Weights of a small transformer language model.
Size: 14 layers, width 256, 8 heads of 32 (2 for keys and values), MLP 704 SwiGLU, vocabulary 2048, 10.9M parameters.
Architecture: RMSNorm before each block, no biases in attention or MLP, untied embeddings.
Each number is 128 + 24 x the weight over its row's rms, rounded and kept within 0 to 255. Layers, rows and columns count from 0. The size above them is the row's rms in percent of the matrix's.

# layer 3 attention output (transposed), 256x256, rms 0.0945, rows 7-31,38-63,70-95,102-127, columns 224-255
size [ 99 104  98 107  93 104  99  96 103 101  93  98 104 102  99  97  92  87 101  98 107 100  98  92  94 112 102 104 115  98 102 101  93  99 107 105 101 102  96 101 103 101 106  98 104 106  98 108  91 106  97 101 102 101  99 109 102 114 104 102  95 105  96  98 106 101 111 100 109 108  92  95 105 110 107 104  96  90  93  96  97  89 103  92 100 102 102  93  89  96 106  95  88  89  98 101 100  97  89 106 107 103  99]
[[159 128 135 113 132 121 161 120 133 119 159 164 134 158  75 122 127 115 149 152 125 103 140 135 137 146 138 162 150  67  75 134]
 [109  86 129 135 129 177 148  99 144  64 140 136 109 152 148 162 115 165 121 175  62  98 151  94 136 151  93 104 154 134 131 108]
 [110 147 123 151 163 147 148 164 103 135 132  96 162 137 185 137 163  72  78 117 134 154 128 107 132 107  91  92 107 117 119 122]
 [108 114 125 140 125 106 102 141  92 163  82 118 117 152 129 114 118 139 124 129  91 131 110 126 133 154 105 140 184 158 167  96]
 [107 166 137 149 148 126 117 146 112 164 162 118 113 150  70 112  95  76 146 141 123 145 127 176 133 163 108 177 172 151 138 112]
 [131 116 135 104 159 156 162 130  91 114 121 100  84 131 141 182 150 151 111  92 132  97  72 121 131  87 139  90 137 142 117 117]
 [ 98 140 149 145 139 129 158  79  81 137 118 143  96 143 130 120 113  92 122  97 146 142 130 121 125 185 154 127 135 144 137 127]
 [147 132 120 130 110  56 116 124 153 118 131  90  96 168 102 164 122 103  81  86 118 154 148 145 150 133 119 130 134  78 145 135]
 [126 133 137 121 119 137 126 136 132 102 153 114  92 127 167 157 102  95 125 173 146 124 117  77 165  90 148 125 130 171 153 160]
 [136 107 155 109 111 121 112 164 105 133 118 104 133 152 113 150 135 113 119 113 149 122 155 116 163 164 126 133 142 154  95 157]
 [135  81 103 120 153 156 108 101 118 118 154 158 119 147 121  80 138 109 142 170 125  97 104 134 149 141 125 170 141 135 128 117]
 [112 142 126 123 102 111 111 130 136  98 149 116  81  87 172 146 167 118 134 106 146 120 127 132 113  84 105 137 104  97 121 122]
 [107 124 144 123 116 124 115  93 124 132 144 139 130 127  91 126 105 119 122  73 125  87 103 132 133 132 155 124 100 156 123 119]
 [125 138 145 182  97 142 166 144 111 123 132  76 133 148  92 130 126 129 122 126 115  98  98 145  74  84 155 138 134 124 113 121]
 [152 141 148 106 113 108 151 119  89 123 112 122 159 130 128 156 109 118 138 104 109 100 175 100  95 139 125 101 186 151 123 142]
 [102 118 143 117 148 143 123 137 110 143 139  88  91 169 168 139 129 136 113 152 162 114 128 121  66 126 129  79 150 145 132 152]
 [120 137 108 159  91 155 120 145 162 142 171 117 110 141 114 145 174 128 149 176 134 158 117 154 148 131 114 124 134 126 131 119]
 [146 111 100 129 140  87 135 102 112 157 172 180 145 161 151 109 109 156 115 122 116  98 141 116 113 138 183 134 169 106 139 114]
 [ 91 145 149  94 136 128 107 145  40 109 158 140 103 163 132 139 148 110 174 134 163 131 117 132 135 159 110 110 117 119 142 173]
 [131 195 129 145  94 184 112 128 162 146 130 118 102 135 105 105 124  92 109 147 102 114 104 138 121 105 105 178 129 139 112 140]
 [153 120 109  95 135 120 122 126 150 102 120  75 157 108 142 156 152 176 188 143 139 118 145 156 113 103 141 134 118 118 141 105]
 [142 128 109 102  99 104 121 117 150 129 105 126  98 144 109 138 138 161 120 137 132 154 122 114  74 117  97  97 109 163  91 112]
 [149 125  64 125 152  99 127 154 139 185  87 148 129 110 137 159 142 157 121  97  99 141  99 101 124 148 118 127 146 135 120 100]
 [111 119 118 129 125 158 174 132  96 151 108 123 100 125 138 135 148  85 128 134 162  96 121 145 179 119 102 107 109 152 144 112]
 [ 91 141 110  82 177 157 123 135 105 166 115 123  90 144 112  98 119  94  86 112  98 132  95 153 134 146 152 113 115 166 156 129]
 [ 91 142 135 162 130 118  67  91 148 114 135 115 127 133  87 124 124 106 157 184 103  90 100  81 127 127 132 140 132 111  93 116]
 [ 96 162  96 118 140 178 127 120 131 136 129 141 113 114 132 124 152 185  49 107 127 136 133  92 144 104 126 137 145  94 136 100]
 [120 107 123 122 105 106 135 161 141 141 121 144 122  98  99  92 174 129 159 122 127 162 127 121 190 118 152 153 152  96 134  96]
 [168 124 154 124 146 121 123 149 132 119 153 157 131 129 103 123 105 133 178 101  97 109 118 124 152 139 112 126 112 172 119 148]
 [160 119  93 128 163 176 161 100 106 131 163 142 137 104 123 121  93  98 138 151 172 133 132  91 147 111 126 128  98 119 127 113]
 [163 107 125 162 120 140 143 137  96  86  97 140 148 127 168 145 172  92 127 125 134 122 128 140  98 128 124 164 125  96 128 156]
 [112 104 145 151  90 125 119 135 126 103 109 141  90 105 133 140 132 103 127 157  67 138 121 167 117 139 105 137  95 133 184 138]
 [ 80 136 150 161 117 109  95 146 112 130 138  71 126 165 115 149 145 122 131 109 117 131 122 118 140 121  92 120 109  87 116 134]
 [106 149 169 120 130 110 138 127 149 133  90 150 120 136 107 102  79 143 144 156  97  81 107 127 131 107 157 107 100 125 141 103]
 [123 149 145 143 136 124 106 138 138 119 130 158 151  93 124 131 155  94 161  52 137  92 102 146 141 129 131 101 132 118 121  96]
 [156 109 118 125 141 148 128 133  85 108 128  94 139 162 147 121 130 155 114 111 143 150  94 139 105  98 103 126 127 112 143 131]
 [125 110 146 143 137 115 130 149 147 135  85 116 121 124 176 118 127 121 118 115 155 171 108 121 120  84  84  81 117  90 150 126]
 [136 142 155 129 113 153 124 101 128  95 144 156 153 126 131 134 138 119 135 133 119 136 134  90 156 119 115 169 155 105 110 122]
 [115 123 145 143 171 153 114 132 127 114 176 108 112 149 126 121 137  83  92  89 110 154 134 131 160 146 137  97 122 132 142 114]
 [101 139 107 144 100 125  90 145  83  90 172 139 105 133 123 112  91 131 170 128  98 130 120 118 128 145 110  73 128 131 126 121]
 [137 116  75 157 123 117 142 116 149 134 139 118 113 119 158 122 101 127 133 121 112 152 109 147 118 130 102 106 134 131 127 114]
 [146  86 112 162 121 128 113 151 146 142 150 150 149 107 128 129 133 178 125 153 116 126 130 122 163 130 123 118 134 130 125 171]
 [125 143 159 109 121 119  80 104 124 125 145 143 119 145 109  95 125 114 116 121 134 142  93 146 118 140 171 174 150  97  66 146]
 [157 145  86 110 110 141  63 127  78 152  77  94  84 137 117 117 155 116 152 137 122 125 148 197 113 118 112 161 134  97 108 115]
 [127 107 130 126 108 124 170 153 120 155 123  94  69  95 125 115 103 130 104 167 137  93 113 122 150  97 101 183 161 165 111 111]
 [166 107 120 129 148 139 115 123  92 120 123 152 130 123 155 163  97 132 101 120 143 120 135 107 118 143 111 126 146 119 153 139]
 [133 134 183 131 151  88 123 144 136 139 107 119 125 128 117  54 105 134 104  89 156 158 118 171 135  94 109 142 185 128 109 122]
 [138  86 153 105 143  93 143 123 121 106  97 104 195 110 103 113 124 129 134 196 134 133 106 158 127 116 146 175 112  86 123  88]
 [149 148 124 123  81 137 123 102 154 103 111 163 143 138 135 129 158 122 167 141 136 115 143 114  88 126 151 110 144 162 140 173]
 [140 127 155 146 126 146 121 129 129  97 147 130 143 106 139 112 147 127 139 125  95 149 170 161 118 123 124 122 142 124 126 127]
 [117  98  90 174 105 104 135 112 161 123  96  80 134 119 155 163 147 138 165 186 134 112 136 168  67 156  91 117 133 130 136  96]
 [155 144 124  85 109 112 154 156 123 122 125 128 119 114 110 180 130 155 125  85 161 152 136 149 123 113  81 128 132 110 131 100]
 [166  98 129 130 173 102  96 100 140 126 137 110 143 115 121 101 110 100 166 144 139 112 123 146  84 134 165  98 134 117 148 124]
 [138 134 128  93 118 134  93 136 106 147  86  92 104  79 127 129  92 112 149 164 136  95 121 156 141 129 160 130 142  99 152 150]
 [127 123  85 124 111 115 138 127 175 119 149  84  72 121 146 115 154 155 141 137 134 126 102 148 109 166 125 165 146  97 135  97]
 [100 149 184  96 133 137 152 111 180 118 120 102 132  89 195 135 116 160 162 120 126 132 149 141 110 132 155 117  96 131 125 150]
 [125 167 122  95  58 144 163 101 104 120 128 124 179 122 117 182 131 117 132 124 126 125 120 139  92  96 152 160 125 129 135 126]
 [132 100 128 151 132 115 111 124 191 149 180  87 171 104 101 114 132 115 117 125 123 113 137 125 123  85 140 177 138 124 105 125]
 [131 118 105  93 140 120 116 172 141 152 136 112 154 131 142 104  68 112 126 145 140 128  90 168 124 105 116 158 125 154 163 133]
 [129 145  84 160 138 134 164 107  76 151 172 122 109 121 138 113 105 102 124  45 113 107 149 148 112 125  57 113 154  96 131 104]
 [168 136  99 162 127 139 144 167 149 144 120 117 158 140 111 106 114 132 120 124 120 137 127 154  97 145  98 108  96 162 119 141]
 [116 124 109 122 106 116 114 128 148 111 149 121 139 124 116 108 107 123 138 178  89 126 131 132 126 133 139 149  92 139  93 130]
 [ 99 128 112 112 128 106 102 146 113  88 132 116 141  97  86 135 165 141 122 118 160 144 136 131 123 124 121 182 136 117 153  98]
 [155 155 137  68 147 120  87  95 141 153 109 148 110 124 102 122 113 196 133 141 111 125 151 138 128 139 155  77 154 112 122 161]
 [ 93 124 106 126 111  92 150 118 175 165 123 144 145 124 101 154 137 151 131 142 128 140  98 128 101 174  94 124 158  86 145 156]
 [147 124 124 126 129 114 123  73 116 161  90 150  98 129 151 134 127 151 147 129 171 125 131 157 149 173 174 110 142 133 149 139]
 [131 141 126 105 135 132 130 136 129 154 170  92 143 134 111 157  93 137 164 164 112 166 106 147 124  85 156 158 100 137 128 127]
 [141 158 123 126 150 113 123 177 124  96 121 157 160 112  87 120 117 118 127 138  75 139 130 133 181 100 151 133 135 129 132 118]
 [ 91  88 109 116 137 133 170  93 122 134 134 126 157 111 127 142 118 127  89  98 126 155 146 134 137 125  71 115 144 161 129 128]
 [105 135 140 138 177 135 108 127 150  94 148 117 170 136 182 120 151 121 108  98 104 199 138 105 149 130 124  86 117 125 119 186]
 [164 148 149 130 141  71 167 102 135 121 112 161 113 140 121 144 149 160 112 119 135 132 124 136 161 161 125 142  88  88 143 171]
 [ 66  82 131  90 106  95 135 137 150 160  88  97 114 106 171 163 101 140 130 139  83 161 139 159  99 132  96  82 133 143 116 114]
 [126  69 167 127 115 130 103 132 129 136 139 133 121 117 108 130 107 158 133 132 105 140 124  89 146 122 114 156 110 144 110  89]
 [180 141 100 122 127 159 120 156  89 127 115 132  94 138 162 116  83 109 109 138 112 123 171 113 152 107 130 157 140 155 130 171]
 [136  71 193 136 101 171 147  97 106 122 111 136  97 138 143 153 135 126 101 103 140 156 138 113 136 138 139 122 119  86 136 158]
 [129 106 102 115 120 120  94 151 113  86 120 139 131 109 152 164 147 136 130 132 162 112  97 111 150 148 183 110 107 116 154 131]
 [106 145 114 120 132  91 124 182  99 140 202 111 106 115  94 105 133 121 142  89 117 125 107 140 149 147 127 140 183 135  59 164]
 [111 128 144 141 143 122 130  95 156 155 103 162 116 129 131  81 124 130 139 155 106 110 164 105  93 118 167 129  79 135 194 130]
 [130 124 162 128 107  95 113 114 140  99 104 161 185 151 143 131 154 143 124 126 128 100 110 134 168 117  89  89  77 124 119 118]
 [112 142 113 168 106 143 217 117 138 157 164 136 117 108 135 160 143 129  94 138 157 161 111 122  82 111 122 132 145 145 144 153]
 [105 115 132 129  92 107  99 152 114 112 103 154 124 113 138 152 128 110 136 122 153 132 173 110 124 149 154 125 128 138 105 158]
 [128 157 132 144 107 122 138 124 152  95 151  99 162  88 130 151 163 134 150 145 193 139 108 134 148 124 157 111 133  98 107 140]
 [128 105  91 130 139 122 128 117 151 167 116 133 101 112 148  99 135 155 110 144  99 119 123  85 161 119  95  97 120 121 121 132]
 [117 110 106  89 153 122 147 113  93 122  68 132 113 145 117 103  93 155 134 111 133 129 140 113 139 137 164 149 161 142 121 126]
 [155 133 132  97 103 133 135 102 134 104 134 151 133 127  85 142 142 145 129 140 134 161 152 154  93 122 143 135 103 131 137 147]
 [115 110 106 141 108 162 120 147 120 117 103 126 195 145 117 127 165 144 167 129 121 109 115  94 145 131 130 139 110 165 104 146]
 [122 100 141  90 116  96 140 146 126 150 119 142 151 124 144 121 132 112 101 168 143 147 136 129 106 141 110 124 147  71  95 130]
 [164 129 135 146 127 104 161 142 127 180 156 128 106 140 114 112 159 118 123 116 140 152 166 113 141 143 100 137 121 116 170 101]
 [134 134 158 169 118 135 155 131 150 107 127 120 135 115 125 100 169  99 118 102 140 129 161 119 130 167 123  87 123 153 137 156]
 [114 118 107 141 110 128 153 138 142 160 171  99 147 162 153 126 126 132 101 114 151 169 114  73 143 168 132 129 136 160 136 146]
 [128  89 165 122 138 150 125 186  84  98  95 134 123 143 124 125 131 140 129  98 134 112 136 143  82 107 148 106 149 137 121  85]
 [116 133 151 108 144  70  81 145 158 108 112 106 140 114 112  86 112  94  84 193 145 151 124 155 152 136  90 173 124 113 127 132]
 [ 99 168 116 154 146 120 122 142 127 113  82 144 124 171 156 120 105 129 149  98  91  89 126 159 145 107 145 106 105 144 162 153]
 [123 132 109  86 101 139 170 146 150 123  83 127 171 115 139 125 125 117 144 121 112 150 114  96  61 114 146 142 125 120 104 113]
 [111 147 143 161 155  99 159 131 116 119 118 124 139 143 162 112  89 117 145 119 112  96 138 138 127 122 125 126  82 145 135 116]
 [123 119 141  99 128 144 153 118 144 127 125 106 125 115  63 152 132 112 127  97 141 128  93 120 117  92  75 102  88 134 155 113]
 [155 123 115 141 151 125 106 110 172 165  75 130 197 132 163  81  95  93 119 132  89 103 150 137 158 130 164 103 134 129 127  75]
 [151 102 149 133 109 108 159 114 123  86 158 157 129 109 108 125 155 132 125 163 140 110 119  87 152 117 143 150 145 113 102 148]
 [146 142  82 137 111 171 110 158 144 167 120 162 143 139 124 119 125  79 115 137  93 138 133 123 144 143 152  95  90 158 141 143]
 [120 137 153 153 177 120 111 120 100 160  95 131 101 125 186 122 178 116 107 102 162  66 140 132 169 163 102  99  91 145 118 129]
 [ 94 156 119 129 146 125 142 160 139 118 156 128 146 140  88  88 133 107 109 104 159  88 139  96 158 123 107 165 116 116 104 127]
 [135 107 116 161 165 138 147 132 129 169 151 109 117  63 109 120 134 147 115 147 107 153 132  99 139 119 132 146 156  86 109 157]
 [129  89 141 142 118 121 116 143 113 137 113 142 176 157 117 169 117 136  85  88 126 118 122  93 117  71  96 128 101  88 164 135]]
# layer 3 attention value, 64x256, rms 0.0713, rows 7-31, columns 224-255
size [ 96  97 105 106 107 109 106  94 112 105  94  96 107 102 108  98 109  98 110  97 103 112  97 113  93]
[[113 140 123 128 130 136 175 217 125 153 130 151 134 136 156 107 111 109 111 126 138 165 130 129 138 114 108 106 167 156 116 175]
 [117 132  82 116 107  98 109 142  93 137 131  94 108 121 159 108 121 112 122 140 135 123 159 110 162  89  78 171  86 159  70 155]
 [118 139 144 118 129 129 158 126 150 110 104 127 105 129 106 155 123 159 136 120 175 136 142 121 139 128 151 162  94 113 164 100]
 [135 129 106 147 136 141 144 144 123 137 128 147 146 177 115 128 130  93 124 148 115 108 154 158 113 135 122 172 168 109  66 144]
 [164 149  94 132 133 116 100  94 159 144 139  94 168 116 124 139 146 143 167 122 146 104 173 112 128 130 111 109 100  88 116 129]
 [124 166 154 173 132 152 123 123 104 178 157  81 134 164 159  88 115 145  92 118 176 126 142 120 156 109 119 115  79 140 162 131]
 [112 152 112  90 156 104 140 143 123 141 151 150 139 111  96 145 130 132 160 144  95 115 130 127 147  91 143 118 126 135 153 138]
 [159 164 135 151 110 166 115 116 116 164 168 122 130  76 164 103 135 129 149 114 122 113 110 146 113 125 180 125 123  95 146 134]
 [120 145 123  94 164 115 131  81 123 109  72 168 124 180  78 101 127 123 182 135  98 117  87 142  96 164 165 119 152 106 124  93]
 [124 116 129 146 122 175 111 169 161 165 114 106 124 122  92 156 122 129 134 141  90 136  95 108 116  99 127 137 125  94  92 136]
 [133 143 124 107 143 104 175 130  80 115 110 125 143 137  63 178 112 175 167 146  98 129 105 127 111 134 180 119 119 140 122 111]
 [189 135 162 151 141 112 100 123 151 103 179 146 128 126 146 113 143 105 145 119  93 153 132 158  94 109 125 150 115 152 108 165]
 [176 150 126 131 133 129 120 120 149 134 149 139 115  87 179 118 122 145 121 118 122 145 132 123 161 127 120 133 109 102 121 175]
 [ 87 133  86 129 128 144 159  94 137 119 127 121 164 103 178 126 129 122 111 123 123 116 130 111 124 152 143 118 127  88 150 109]
 [ 80 144 154 140 126 122 126 180 110 146 115 156 111 147 151  72 114 119 150 116 150 112 142 140 143 133 137 130 117 177 120 129]
 [127 119 144 130 140 129 149  81 136 140 114 114 140 122 146 135 139 131 180 120 178 122 115 124 180 179 129 132 109 142 119  96]
 [137 113 130 126 152 161 118 128 115 153 146 122 117 107 142 121 128 111 147 136 152 144 119 101 112 131 145 132 127  92 117 115]
 [ 82 157 101 184 122 141 140 160 112 156 167 127  66 134 115 124 127 123 101 130 114 132 126 108 158 156 139 103 112 146  96 122]
 [134 108  76 154 156 116 105 132 126 118 122  52 143 116 145 160 134 146 133 124 122 146 130 154 106 116 125 129 163 118  82 109]
 [179 134 107 125 116 119 114 163 158 126 114 112 156 119  96  95  95 121 152 131 135 149 114 120 125 118 157 113 126  97 131 167]
 [103  76 125 147 108 164 156 105 145 170 134 122  95 152 152 108 143  81 124 126 163 138 121 111 113 161 127 155 145 144 105 180]
 [140 142 130 177 136  96 146 151 188 108 192 132 102 121 127 127 145 140 128 127 113 132 148 128 165 117 135 100 121  99 142 125]
 [114 134 169 145 138 163  84 135 116 161 122 105 142 121 167 110 116 103  98 113 147 147 129 107 163 116 126 147 129 111 130 138]
 [134 102  99 111 129 131 198 138 158 135 131 130 109 132 133 143 130 152 101 135 106 160 132 108 137 159 116 107 102 116 106 157]
 [115 121 129 199 127 143 140 117 153 121 169 146 126 151 131 111 132 152 144 124 157  90 122 105 161  99 149 157 129 121  48 151]]
# layer 3 attention query, 256x256, rms 0.0947, rows 128-142,160-174,192-205,224-237, columns 224-255
size [ 78  78  78  79  68  82  77  91  85  78  83  74  80  89  84  73  86  75  75  77  81  74  79  71  72  83  94  83  81  86 115 145  94 109 115 124 105 119 108  91 113 102 108  90 105 121 109 107  87 118  98 110  98  87 103 102 103 109]
[[153 117 163 138 132 120  97  60 112 144  95 143  81 129 125 106 131  92 161 103 139 137  81 132 127 148 137 164 124 151 133 115]
 [130  70  83 139 130 127 140 108 116 145 136 173 148 124  70 120 136 106 132 137 144 150 159 159 183 147 116 155 128 149 160 149]
 [100 148 152  96 137  95 116 155 123 111  99 124  82 139 110 126 115 175 102 143 124 142 121 140 112 100 134 111 152 127 166 122]
 [136 153 134 121 133  93 182 119 157  85 146 140  64  59 130 145 132 101 100 133  95 113  88 132 118 122 131 150 114 123 130 145]
 [115  99 116 125 140  73  93 138 132 146 124 111  88 114 125 124 129 136 141  96  89 112 160 121 122 133 109 153 138 152 111 118]
 [124 128 130 145 136  93 143 140  79 165 135 181 108 159 127 143 126 112 133 137  97 110 167 155 152 170 156 140 131 123 152 133]
 [110 132  89 125  68  98  97 135  97 143 123 130 109 118 106 155 129  96 121 130 147 218  91 120 137 135 124 175 127 133 135 148]
 [ 97  89 115 158 139  91 104 173 127 101 123 158 157 154 114 119 149 159 117 146 163 126 161 149 124  99 151 110 131 105 120 130]
 [118  91 122  89 125  87 133 138 135 103 141  79 145 128 115 147 142 150 112 154 138 108 133 135  95 101 109 166 128 110 111 125]
 [122 160 130 134 143 136 149 110 171  88 133  80 107 110  79 116 133 142 118 134 107 147 127 120 121  98 121 122 153 114 120 152]
 [123 174 145  99 117 138 162 142 129 104 136  95 126 135 146 139 138 148  83 138 113 147 124 150 107 124 118 142 116 101 120 169]
 [142 139 117 126 168 129  90 126 186  93 152  86 119  86 119 167 131 142 117 133 131 141 114 107  96 127  92 125  95 115  98 181]
 [151 128 156 128 102 108 141 180 108  98 123 140 135 137  92 112 127 132 114 129 166 132 100 154 117 102 100  98 121 116  98 125]
 [145 137 107 143  84  94 103 117 152 119  86 118 126 116  95  91 115 124 125 108 149 136  68 102  63 126 151 120 129 129 105 121]
 [119 155  66 112 101 133 134 130 106 149 136  94  94 131 134 145 139 132  89 143 125 127 151 106 121 142 129 128 134  89 107 136]
 [110 135  98 143 120 166 102 151 133 136  98 110 127 153 110 108 162 117 139 133 126 151 104 137 133 140 120 123 105 145 133  91]
 [139 129 114 149  86 135 104 135 190 147  97 121 102 129  95 136 113 121 121 126 135 167 103 118 134 150 140 125 115 123 175 121]
 [103 148 123 114 163 135 122 117 120  79 121 122 128 119 112 102 127 124 119 129 119 114 136 159 102 112 154 134  90 130 121 133]
 [123 139 143  83 136 120  99 123 148 106 158  85 127 120 102 137 137 122 121 132 171 119  96 152 127 126 109 111 127 162 160 117]
 [138 105 136 145 150 115 138 118 154 144 125 177 121 130 133 113 131  96 140 139 134 124  95  99 118 153 135 169 151 104 138 109]
 [137 158 133 109 127  97 121 149  83 175 141  87 103 125 124 120 111 147 134 132 107 144  85  98 110 162  96  96  96 129 159 106]
 [129 153 142 117  95 148 185 137  99 129 132 117 125 132 183 159 157 160 108 106 159 164  84 125  92 109 115 134 110 118 134 150]
 [145 164  81 128 162 145 124 145 121 101 155 135 128 151 132 158 109 172 159 155 104 140 127 139 166 128 144 117 141 125 103  84]
 [122 164 118 112 108 172 106  89  91 122 156 121 146 159 120 140 131 182 113 128 134 202 144 108 136 129 136 132 157 148 116  98]
 [176 128  79 109 138 128 134 116 154 102 152 181 128  82 100 128 129 133  85 136 104 120 123 133 133 104 113 155 104 135 102 165]
 [139 108 110  73 135 164 133  97 128  99 116 138 149 123 140 144 124 155  96 129 111 152 120 126 119 119 131 129 135 114 109 114]
 [127 106 134 134 125  89 105 163 140 100 128 102 127 169 121 194 127 126 142 125 151 148 146 120 129 118 126 160 156 104 126 109]
 [134 149 149 103  87 133  97 146 123  80 126 155 161 149 120 154 127 112 124 131 130 149  74 116 120 158 105 103 159 113 108 148]
 [146 137 105 161  66 153 118 112 108 128 150 123 147 154 139 187 140 143 127 111 173 125 117 139 132 126 117 130 120 157 107 113]
 [119 154 110 148 127  97  91 159 114 145 126 173 134 127 140 100 138 142 146 111 105 135 111 136 138  91  86 152 129 148 164 118]
 [104 106  95 151 138 110 107 149 152  94 138 152 132 115 176 197 122 146 103 104 135 100 117 122 147 148 131 147 136 126 153 146]
 [173 129 155 114 129 158 137 111 132 116 128 127 118 140  87  68 102 123 141 137 135 109 149 162 127 148 161 111  91 115 153 123]
 [111 125 138 128  82 104 110 126 144 122 142 115 119 108 117 135 153 113 167 119 119  83  68 121 118  98 142 160 137  85 159 134]
 [120  75  95 168 127 134 123 176 100 142 159 143 150 157 113 155 127 127  90 114 145 114 160 138 130 143 167 138 168 114 121 123]
 [145 117 124 135 122 148  66 144 132 125 123 153 155 119 132 129 111 105 139 126 118 117 105 108 154 132  77 151 121 109 128 157]
 [139 143 173 126 147 126 105 160 123 145 115 171  80 117 125 143 145  97 109 123 144 138 159 131 140 127 154 112 139 120 162 182]
 [173 133 171 111 106 105  69 120 186 155 122 122 116 128  92 100 109  91 148 124 159 104 123 118 171 119 121 123 123 125 115 128]
 [138  89 162 162 141 135  84 120 141  98 129 119 115 110 114 149 118 134 140 140 100 113 138 163 140 124 101 143 111 158 121 148]
 [129 114 117 137 136 112 147  83 104  63 150 130 124 126 167 143 173 174 141 136 125 171 113 111 109 112 148  92 124 151 141 130]
 [144 113 112 140 166  93 153 133 115 124 167 151 158 123 137 123 130 141  73 102 114 157 116 116 159  66 116 104 146 130 111 129]
 [117 144  92 119 133 109 174  85 150 102 130 115 127  94 143 153 147 122 121 166 106 142 120 116 135 135 133 106 135 133 152 197]
 [ 87 160 127 114 134 145 133 124 166 131 128 127 184 135 119 113 125 167 171 119  86 120 123 103 144 156 170  59 143 138 128  93]
 [113 152  94 132 101  78 115  97  96  97  92 114 130 105 130 142 134 162 169 142 110 155 126 110  95 121 171 125 154 125 123 102]
 [ 98 134 145 156 119 117 154 153 165 112 128 134 105 119  99  98 108 118 142 121 143  95 144 121 132 101 115 156  74 120 129  96]
 [145 112 100 106  62 101 106 120 118 154 102 140 107 146 107 122 139 108 103 109 150 162  59 125 102 167 146 104 137 104 152 170]
 [159  68 144 126 166 156 146 159 133 137 137 130 136 121 139 105  95  86 144 103 119 143 122  97 202 140 114 167 126 117 132 129]
 [112 133 126 163 128 133 137 144 139  90 148  81 136 110 132 117 140 158 102 158 156 104 123 186  85  85 143 159 138  88 140  98]
 [144 130 104  68 103 128 114 114  82 155 127 146  77 145 111 140 136 107 119 104 149 127 122 117 112 180 100  98 167 120 115 115]
 [147 138 133 136 118 103 101 121 118 102 107 123 118 179 129 134 153 140 144 135 133 123 124 132  77 122 144 105 147 149 144  82]
 [152 123 130 142 129 124 107 156 103 149 152 145 135 137 114 107 116  77 169 105 146 138 148  54 189 131 119 127 106 101 150 151]
 [138 117 160 149 148  93 126  93 102 109 112 125 146  83 102 118 116 121 132 114 105 107 135 117 133 124 171 125 137 128 128 110]
 [150 121  98 146 111  82 142 157 140 117 146 115 169 155 103 111 135 110 117 155 149 143 101 159 119  95 156 136 141 139 138 125]
 [112 135 115 133 152  96 102 149 205 122 160 122 146 148 122 157 116 154 117 149  99 124 142 152 117 106 110  98 102 152 146  97]
 [108 115 176 133 133 138 131 127  90 142 154 116 117 147 141 151 114 152 135 103 153  63 106 120 120 117 131 119 151 156 126 125]
 [120 136 147 139 124 122 139 130 187 120 121 129 110 128 117 134 139 186  99 150 125 123 126 163 100  96 152 114 132 149 165  95]
 [101 155 131 177 125 132 136 109 123 106 150  86 106 150 151 126 133 139 151 114 137 100 120 153 138 160 143 105 170 157 151 118]
 [113 116 100 121 145  79 140  66 134 102  87 153 144 124 134 137 141 174 142 152 149 108 151 142  91 147 152 127 114 137 132 116]
 [126 140 131 174  84 117 156  98 129  98 135 112 152 126  89 158 139 107 116 142 143 108 137 165  84 107 132 162 120 114 101 122]]
# layer 3 attention key, 64x256, rms 0.0979, rows 32-45, columns 224-255
size [106  96  90  86  89  92  79 104  89  71  95  81  89  96]
[[123 167 114 152 143 130 160 142 142 131 120 110 138 181  88  93 151 104 116 156 123 140 103 119 154  89 118 101 122 149 113 138]
 [ 89  86 106 125 161 133 113 113 115  90 112 131 130 132 143 140 102 131 147 124 112 149 150 116 124 128 125 169 170 103 117  94]
 [147 170 103 133  93 133 140 136 114 133 120 110 138 132  89 127 151 142 154 152 144 102  85 129 129 135  83  96  68 134 114 147]
 [126 176 128 117 129 133 117 121 139 195 127 111  97 124 118 105 150 131 107 124 134 107 127 138 120  85 150 115 144 137 163 112]
 [147 138 158 113 139 144 140 111 158 144  95 101 129 109 121 187 116 154 172 111 132 102 151 138 108 148 115 160 143 123 146 123]
 [114  96 128 120 137 126 118 143 152  83  99 104 157 128 156 132 115 138 142 148 146 127  80 104 138 149 114 140 149 131 139 140]
 [129  77  96 105 126 118 150 181 130 127 123 144 138  96 132 141 135 118 161 115 104 127 169 146 131 108 141 124 134 116 106 130]
 [128 173 104 111 111 123 154 120 144 159 105 136 120 101 103 141 144 129 131 120 142 126 135 128 137 155 124 130 109 126 173 108]
 [127 153 107 155 115 154 127 112 119 150 136 143 117 122 109 131 154 125 107 140 113 153  76 127 117 131 100 131 104 114 125 126]
 [133 153 119  98 130  96 148 109 101 185 116 172 103 131 119  80 109 132 138 114 155  98 140 133 124 117 144 137 114 131 131 120]
 [123 139 126 162 119 103 120 163 100 124 181 131 120 168 126  85 150 136 124 174 123 138  76 135 117  87  86 110  91 129 102 119]
 [138 129 143 113 152 121 127  79 187 114  99 162 142 157 140 109 129 140 142 117  76 122 165 107  87 131 167 162 134 150  87 107]
 [138 151 144 121 100 156 138 154 125 171 138 108 134 148 146 108 158  64 112 173 116 155 112 145 166 112 125  91 132 103 142 135]
 [162  81 101 126 122 158 121 105 121 150 143 113 106 107  77 175 126 139 169  99 182 108 139 128 137 163 114 142 112  92 120 121]]